Weights of a small GPT-style language model, trained from scratch on English Wikipedia.
Size: width 64, 2 heads of 32, MLP 192 ReGLU, vocabulary 4259, 0.923M parameters.
Architecture: RMSNorm before each block, rotary positions, no biases in attention or MLP, tied embeddings.
Training: a variant of Adam for these matrices, 114M tokens.
Each number is 500 + 50 x the weight over its row's rms, rounded and kept within 0 to 999. Layers, rows and columns count from 0. Numbers have three digits each. The size before them is the row's rms in percent of the matrix's.

# up: layer 4 MLP up, 192x64, rms 0.212, rows 122-152, columns 0-63
# down: layer 4 MLP down (transposed), 192x64, rms 0.189, rows 122-152, columns 0-63
# gate: layer 4 MLP gate, 192x64, rms 0.201, rows 123-153, columns 0-63
up122 126:446425523501533460453510494471420402558485495495514493426464521609460569575583417533485483479506621480445488534520475462432477428524556421511523457520479471418408558515460550475502497570451464
down122 112:571429476551459471460510514540568509431476491476453438496517527393485444457508484544477608470446480433495498425513461382490533589537551530505536588514513514525516486512484496457506413385606554
gate123 089:526462503525431577526380520534582568519537453486500459446451486515505466550460557509517519558602613546537518531411417460618550458487526536520493477507528460573479489516606487427472540533486501
up123 076:472495487507421496506391557517530618516501442514493465503447471493489459529521537459534489572612481609481476442404447492614563485476505533526427522428621472536442508470529508457439536507517490
down123 080:557491497587565498400529488490603475494436581617521496566499486494451544459539480454482473504546482414529447426535494473488400548465428462480439522480523469537619559509446464484554462546503432
gate124 096:588493467459536476484498555539538634555493497490536525473459490470514476515560485496489585537484432484488429554482486507373496404469542391529460476514492416447494525522498495556506443591392418
up124 092:501428446550504556524394506516476423483516654583544553536570535411571506479465486545503485536605485535476575456542523533530518512526504513502496469464552500488543451482436576513428467511422587
down124 097:477586582479477494398509492492466547588455570460535461482476442555572529467548447529508553365583566538478489435456493464548449450470483483464464501484483579571560558461539514504530466594454552
gate125 102:484497428411529464428573522448514487557509434467488496561454534485496511524492446538537610510507566477591445528456433492522560474517527540437478466502497569485373520471505509583553655538507535
up125 110:512412494404543434461578492447440542595479471533479510502397433482486542509517419492513577559472526448441382521487427497504501521501528550429491481528448555471429552414464490532503598489548540
down125 116:531462618475489619516449427478437539555431530485477624545539513488488449448513452442482394514480459486525455508415575515479476576495503570497571484529449528519481472420512552477548527435573506
gate126 084:484480504522504475445474523450440607504469398489486534484462508514541492524509531556504650479571534455548459578502480598521591467472447426493437437581437504489542452491578534399498536537542493
up126 081:494485503479524522558538535503514442493570546524547489509515451512503568516476482434566344476429538558492449378482583394475445486497566544556557539428551528570451479513415433530528503458471478
down126 088:536587413435525526635457453541556484478538577491575554483440512459535543475507409474464505481503501482576512482418402447512530472598496546541506426561568504460517580541515557447502543501504530
gate127 095:459517460456505425564464529505476419480525577460505580500507532468614612520508483545457504495659558430541456523460436514469518483472436505457472523497433615478449512474467465467524567564501472
up127 092:546471538525472559409535464527477535470467432519569506541578520642495379473499470493472468468446522604523533489550518544476474483467525502507539429568519486500541479490545599624451508539445575
down127 100:464580532497474452376473505502586538469559451511459596560481442385451541465461542533580546547529471535494496464505581443487464494437410496482508444468481448433460532472546502505620546501449514
gate128 104:534518469478411461500502439589526501510441439408489467519474600506504476538557471441508480420487571654592452573496472487447503460535517530442596487526498540476472510540490392509478502571464539
up128 089:509415454549461497540418590570523495426449525546556559456538502425554535500480506538427455423486573534518425462534516523492506583463497493540530546477552470551420488590438519496401505529444602
down128 098:537496473523485461580467560589570497461523480561552497589483466457430569547502491479465474464438554636571464593591547520415500502575518442508482488538470505424492443493467416513475491436557486
gate129 099:532471408462468497558469473475619436461543458521468504471473552426497496588540425486471532407506430467480510496494477557498504402501567471530539449450621530573491444493523490534458488595452405
up129 095:522472510474499469449467493495539419537582492527457430526515515462473493479569423522444466391579467413461574476519508478424457396564570494557518466463569641542526492437502515524504442539537443
down129 101:585471559487601578598487466525479509462535425444460562450504526542478475492576468583435453530490490417482461419563537477510514436469456515575545559463507558469525595380473497470494458534471531
gate130 104:539473511504480430560460417530474518543474551475570479464470532408507563529572417453536557530507480416495458594440522511482565385485490511419543463606495463461426459474546515402534555512477459
up130 109:540572492503517610495451576515533579467456502560574523532526556496471416526423495468494520461590451519448504497492572586384521533435467483507380477528446473477483463520592488465403471524487509
down130 109:461467471433436469501503449526569506578535542449503457556467510559460477415587519531531545473517502555396429497470547500603445515521517510434517463519498526541527540392496536533512534384459371
gate131 101:526580472523555441522498535478506489504508398461553594483541479449433457535474440446502486451519478562602384510457510510489476463464525461549553538538589560485473415572537523539478648521486472
up131 092:525501482578525488545477542527452551461497526557499523443499517424441390495543519425500491435498518588563403552478522478511394462465448540516593482516450421509500437499531561578424477378478492
down131 091:459525438503546454469452489441425525554510498449553501499539480489411542445473538454505446552533441532494593507505466553530509564528389532524580549531490481538451623358530491517445424549533452
gate132 104:502510485490481448507498496447486404558469458495457559488527501463511569582507497526537553548567481471488534605351488472485397538579576514529447478524527503447445516608480439592532545522513419
up132 107:431595480536493507475492398432536420585414469525465486494489524483517455477578542468574502528603531512456439574364529515465421524548522601543462479537473501478427529465521496446521540469474492
down132 105:421454491462517434443477553486448461498441504511520555510499568446478550459509603473549482503433569311467510497555451484472570385436494511524475461499475558522482494441487498565429442503521541
gate133 086:522452559476484526507445528463587498464502509511531551429539611551577488546566520542550547476588554579446441560592491593502472455470441443470420532442497582532474520535469477469464424563502552
up133 077:488530515581580462544542507514437557508523457530510457468488435441363474409481461469467480469463464431499568522432506481525498575522575538471620447515509404553581430463569528495521532486519436
down133 084:445541490488537506443398542535518558505574392479480539459518524379584592516496550517543501468485475563584536511484462435492464490550487495438535481494510435553471556459572483518429388578443478
gate134 091:537480376386437432506511492484542550493508464468471498459465478464486495493475536422494590501542457484421437581446427563523501573512579463527574516495485494432448508553462494593501432495384484
up134 081:526501661583526519535448530524466429502475493509535492508539501543484486523485434613501450439479488500560533476467549503470503448447405512499478427506548502550547493430553478409497644516591492
down134 092:589460424449445535473520493510540441573554530481537471529507550471533570557502457596487622525533539624477530499540548533508503534518509467486457434486483522552502434521466519554641517447543408
gate135 095:555544420506453412465549533506602516458490549487497570476515494421569513497455517439490507448526518520489354484418471555518388448520456528395553542481572544540407462503495445481479527510505467
up135 087:418435564483551552544425471480409471528491461496471439515497507595514464528548501546506508500535494490468604521544528406497625516508586488592468457538445421443597539500541592530526504514465524
down135 090:523592456558514501435468470540489443501544404488486501446597504470589584501457515496530519470496465443529433502391373558501468433526538468449512508454500489497507632532564430541493468529510432
gate136 100:569561480434547480501504489543530527480473509499507468519519510562478482571532437401548523544531507522530465461353395516565532456522522385517492442572503486534471455615444518535515520486441385
up136 097:549521510424530483532507495527535495485460482534502429607490475532459457554534482404530453534586545532528481413452383547528505529448566449582455454523541476523490488564457567561560522486421372
down136 099:456556493465512411456496486463434457593463494501562533571567519544517427502462478431386498498554568533437604461446489567492462474454468503488500516540453461502462462391531519443398477400512499
gate137 107:508581453471469545544428513459573548449511501494496456496570509512537452562483416459536520413466497452507403459494478428496455454545535357493587490477483584581484467500458584593503474517430487
up137 101:450588526578582427432633450526519476559466594482559486509513495533487578513522531542463510513510575500469529446523573539401513457430497526517501486493533483412480521616456429500552459553475516
down137 100:519424478481456493484529550517506495536527505571520516556478495526530469454472480570521465553580507534527506519545474565573533545452566524415518406462618470489512392489590359521609448540500495
gate138 114:510560446466427475467417536439457493499454481454445557518544494481544547511552491535483651526626603484520496439514452576529511479540517454559482452570547529514521429470516488553540545579430447
up138 130:513445491573545552536564445577521530505549537530567487464418545525440418525461510478519375451402434571464465559508529476529474483444542541440519541428433473497451546529511568425464418442528530
down138 110:589455398480409528503576496508604524531539543439566546523464485503465555538469511424491618467562523420545479502422502529598496422500509543497523494504568466454446538537568565539436533531497482
gate139 107:560525524578522516557491510562524459457563518439553606519554496472552502514455489449469530558471571491561451509497499420425469359604491572484526469544533450614488520578498528472582511531477497
up139 102:567507506534516480441468458528491526426475510537455581471502458426531537567415396523463538606419556542417452471584553410486465484602468517498512431534474433517530502506434503505509487558516408
down139 104:494426568536486543496593442411511368532441524425514516467524548547473519483467527351441555499437500350501476467481530541520550553536514551500500547524498533457457470516497561524493473430517499
gate140 108:528514447524492465470503575483562453485526477435535590544552477559574598540511461488563579555584478472490534436484490467412488513580499484463512481578534560486483402454417466557557543474435401
up140 114:480460635548504511519540542633496598506465563492531484612482430485484477560430473458484444447414465524520532584506500516457501506419492503559495532437497474519546621516528526584482482538481498
down140 110:487432492513435487500506519481580491512619552509560577505418573566463480587423478488570632460579490487535449524464516514599518531491489497537484496452561468531494589492585543534429530462525478
gate141 101:561430498425522481495443514575472504486508489524563542523508489531590518498434517573481561542439453483517524453467475388484506424598549464423522463562539523465482421479469529612598519600461456
up141 109:566478462529462552574428539475480489545540515483492546483562475511503506472648504510489517396448455510583559525457486434613390473510492525512557492495559525425543466565455519603465464561536476
down141 108:478499465534475504516455519532567428458495580601491557477439421485548479461611433389471516522461377492484490550580500547511550492493533585467454597470444576494496468518522563480461443499544538
gate142 108:510456470448476406556461540503537475515523467471486515548506511356533636639528516569529489550513433560579481501440462491487471492538575464496521401503540496568462534514562478533519431529457478
up142 124:416526484440476484578462487429571524548601491511516444479413552499448552538569429477546427523472484523543466454510466536552587538471443478521655514460492491458487558534481438470497399497442515
down142 115:440590391488503501496520422484495549399533535468452501583544584489478473497531472451489486521438502479569432491545477434490543482510556479524474484473521586526516455492601516606548441427558614
gate143 093:542501468408524491501525538524543612497387461514484538421450464528518537474448525540433588448474575426513516553428436520422443448490505390480528531554483435473526467525593517558514476444554461
up143 086:508512447499499585448416506506476502563529529429464484466494464558539515555479470540492440504422573458427441400456531519491485501483499498396536494454461555395438546431382575540539464475420452
down143 092:467575613476572512499462465506556479501494474480555556446508472412462593492453497472528450446481479480482580588556486460486624545452426560569519414504583452490387465467477477498491499548514517
gate144 094:468418526363480497503420451504523542477557558542430513471458485517529574572489503533629502401503522530521525568451479483415470480616538490429472495484514500560544538461574515496518485533494407
up144 088:515410538436502545594471470546545526399510558508434483462408487438505497506454498464575501394558479492508565579440484485434426443515402523458483522480480435529515596478554488460428459545457488
down144 081:479480561585518516501465466555515531553584459635495403538482493398482437498498460479548447556416467441489515496510576431508554506488562507571523503486479526518538548518510532466375388530491552
gate145 104:471477482435508398495488507414540484436475485471469500538530467400519605500532494535483636535542489408482501462485477537439467506560471433444573497502501555568406417483523477535601569506554504
up145 101:583501488537503527488502571546496491451577453553535538542426499553390489476428506472558392495444431587445409538530508421452497518475573596444403518507500463538519506504438503581460535506479472
down145 108:453508513533382550433609514516548488554504490466515591500435485475534468530491462445571571553498525469499527552446506404552501478412403512502465562463482552487599525501631543517528502457447510
gate146 091:472398499513523491475447533524517514433491517487450517400476452462500578500433438536464598481523511521522427547423434597513530595461504479403479446512515383546523472481514500574479480517455614
up146 087:556471405460553488388497466495517485485533543509578476493551519573495469496433478471506526549467410504563609473467477458652498467443503447581555458538436557596503476456504518468562489459483460
down146 098:475541503460477486446515450526558484527547518488564456520452586493391538530554498456586501398484494504465503513519524480450471513583555601513576467556429687522522538470522476534524546460457480
gate147 108:492379452427456521479478493440479556484421446477544509437468497499585536538463472480529610550507546458483448499495437559557444503581514578432477478475532501416479367474466527564537530508422527
up147 117:589541501555540521511487532570538481524572494447512455543553524558374432452477527475547426463477529599542507479449512513445521447425512425528498492525539432541547638549526466421431464503525452
down147 115:543546456548477435525512551544520511490497555486509415425435566473479519584429465507547671532581491515522477474435588482412433469572526445492487463446468454542498529551562487549481522440498453
gate148 096:561486450483422461549424527535526502494532464448526470394518575490513595574442376469529487509499479492576566528513387564459542535459512462461566451590467535484477544515482463511583540523510419
up148 093:446500485541536614470564488407514488472533540592442518579486441443572417438543581498513517461519554526509446567481629436527448479547492534550385509443526553521505451523504516527494482517445526
down148 096:517469539475477410511544499552530505496487541516460529488392485489498403510486343479490641496517551446610522495416468576573526553500495500490515527529571527526448522513469538502507580476437429
gate149 100:495487514400406432495548527490511546525497471407511542527518522466537503628469397398523529541568500506534532514421546521416552528605526500459517428487455449514529485476536484561606543517524453
up149 112:464494526544467528481541513495495502499410514480480528525465518453514411487377391457431497596488518477495514425413527540454533606538547442430502511505503384552511526520548524529625523449473548
down149 109:498444496448586520498376526475464461474555447552480546547535560464464420530461587491399429532462412467518462454575484516541502540544560481484464512451427456515517522553446619504555560503455545
gate150 096:615502493543521496466505443523522441448492520463529649588524576441482527561517489519522598532477500638568450482498461524575518499539456515479502495538590471589518480462460543469463440468479450
up150 100:417561485465436497468507537516598626481544451458497483465509432581517458455476569509535474485441506518536409543493552549413520494472493355508445513554477528442455465610524503511494549476564511
down150 102:567443438436544471432460519536529563497477490523527461425516493570482529480417496526522527519449477488463468504497520385510492518495451548527485558528522583408473617484529403553516566545350537
gate151 106:497541430477489526444382398523545547546545485427517519520545582521545513521488486554488514414523546556567490599477505485470475456479455513480528388505531571543507472522457427461467585568563397
up151 120:487563531526502541462424417557475560575553478448540505454497552525499489453567480484506472380459561577577507625492501458549519417505446547537595514485538575500529405529471506479494474496510406
down151 104:451531485515492514512502461530517521526520504567517518560464558565583456404609497519465581518536432541430461407460448514581502508432466504569495495499485516550492510574490661443454491413445478
gate152 089:523375473419496494498543545510473482538526557443444501494457463481517497538445471390512624571574557506434484453448416452583413485579530539449469508578470507506467501496560526476506495571465439
up152 079:516635479495509551496505401502549540507501459567603473518549556523522534503519538555451429453574473492546567508548540562423597512429483431585490479491519537458504376491474538495522496441545444
down152 089:512528408505511436593467488514456502476534584517447554470497453551581512486490399522428638491461562454544547520511442447505526548461528472448473392522492533503522551628520532541530520542433482
gate153 103:441455533475518464547481454498494577525530465441533476451458517432612552613529500502672509472558490549511428521482424481501404518598471531426452455526472545522459474484499499531553544519513451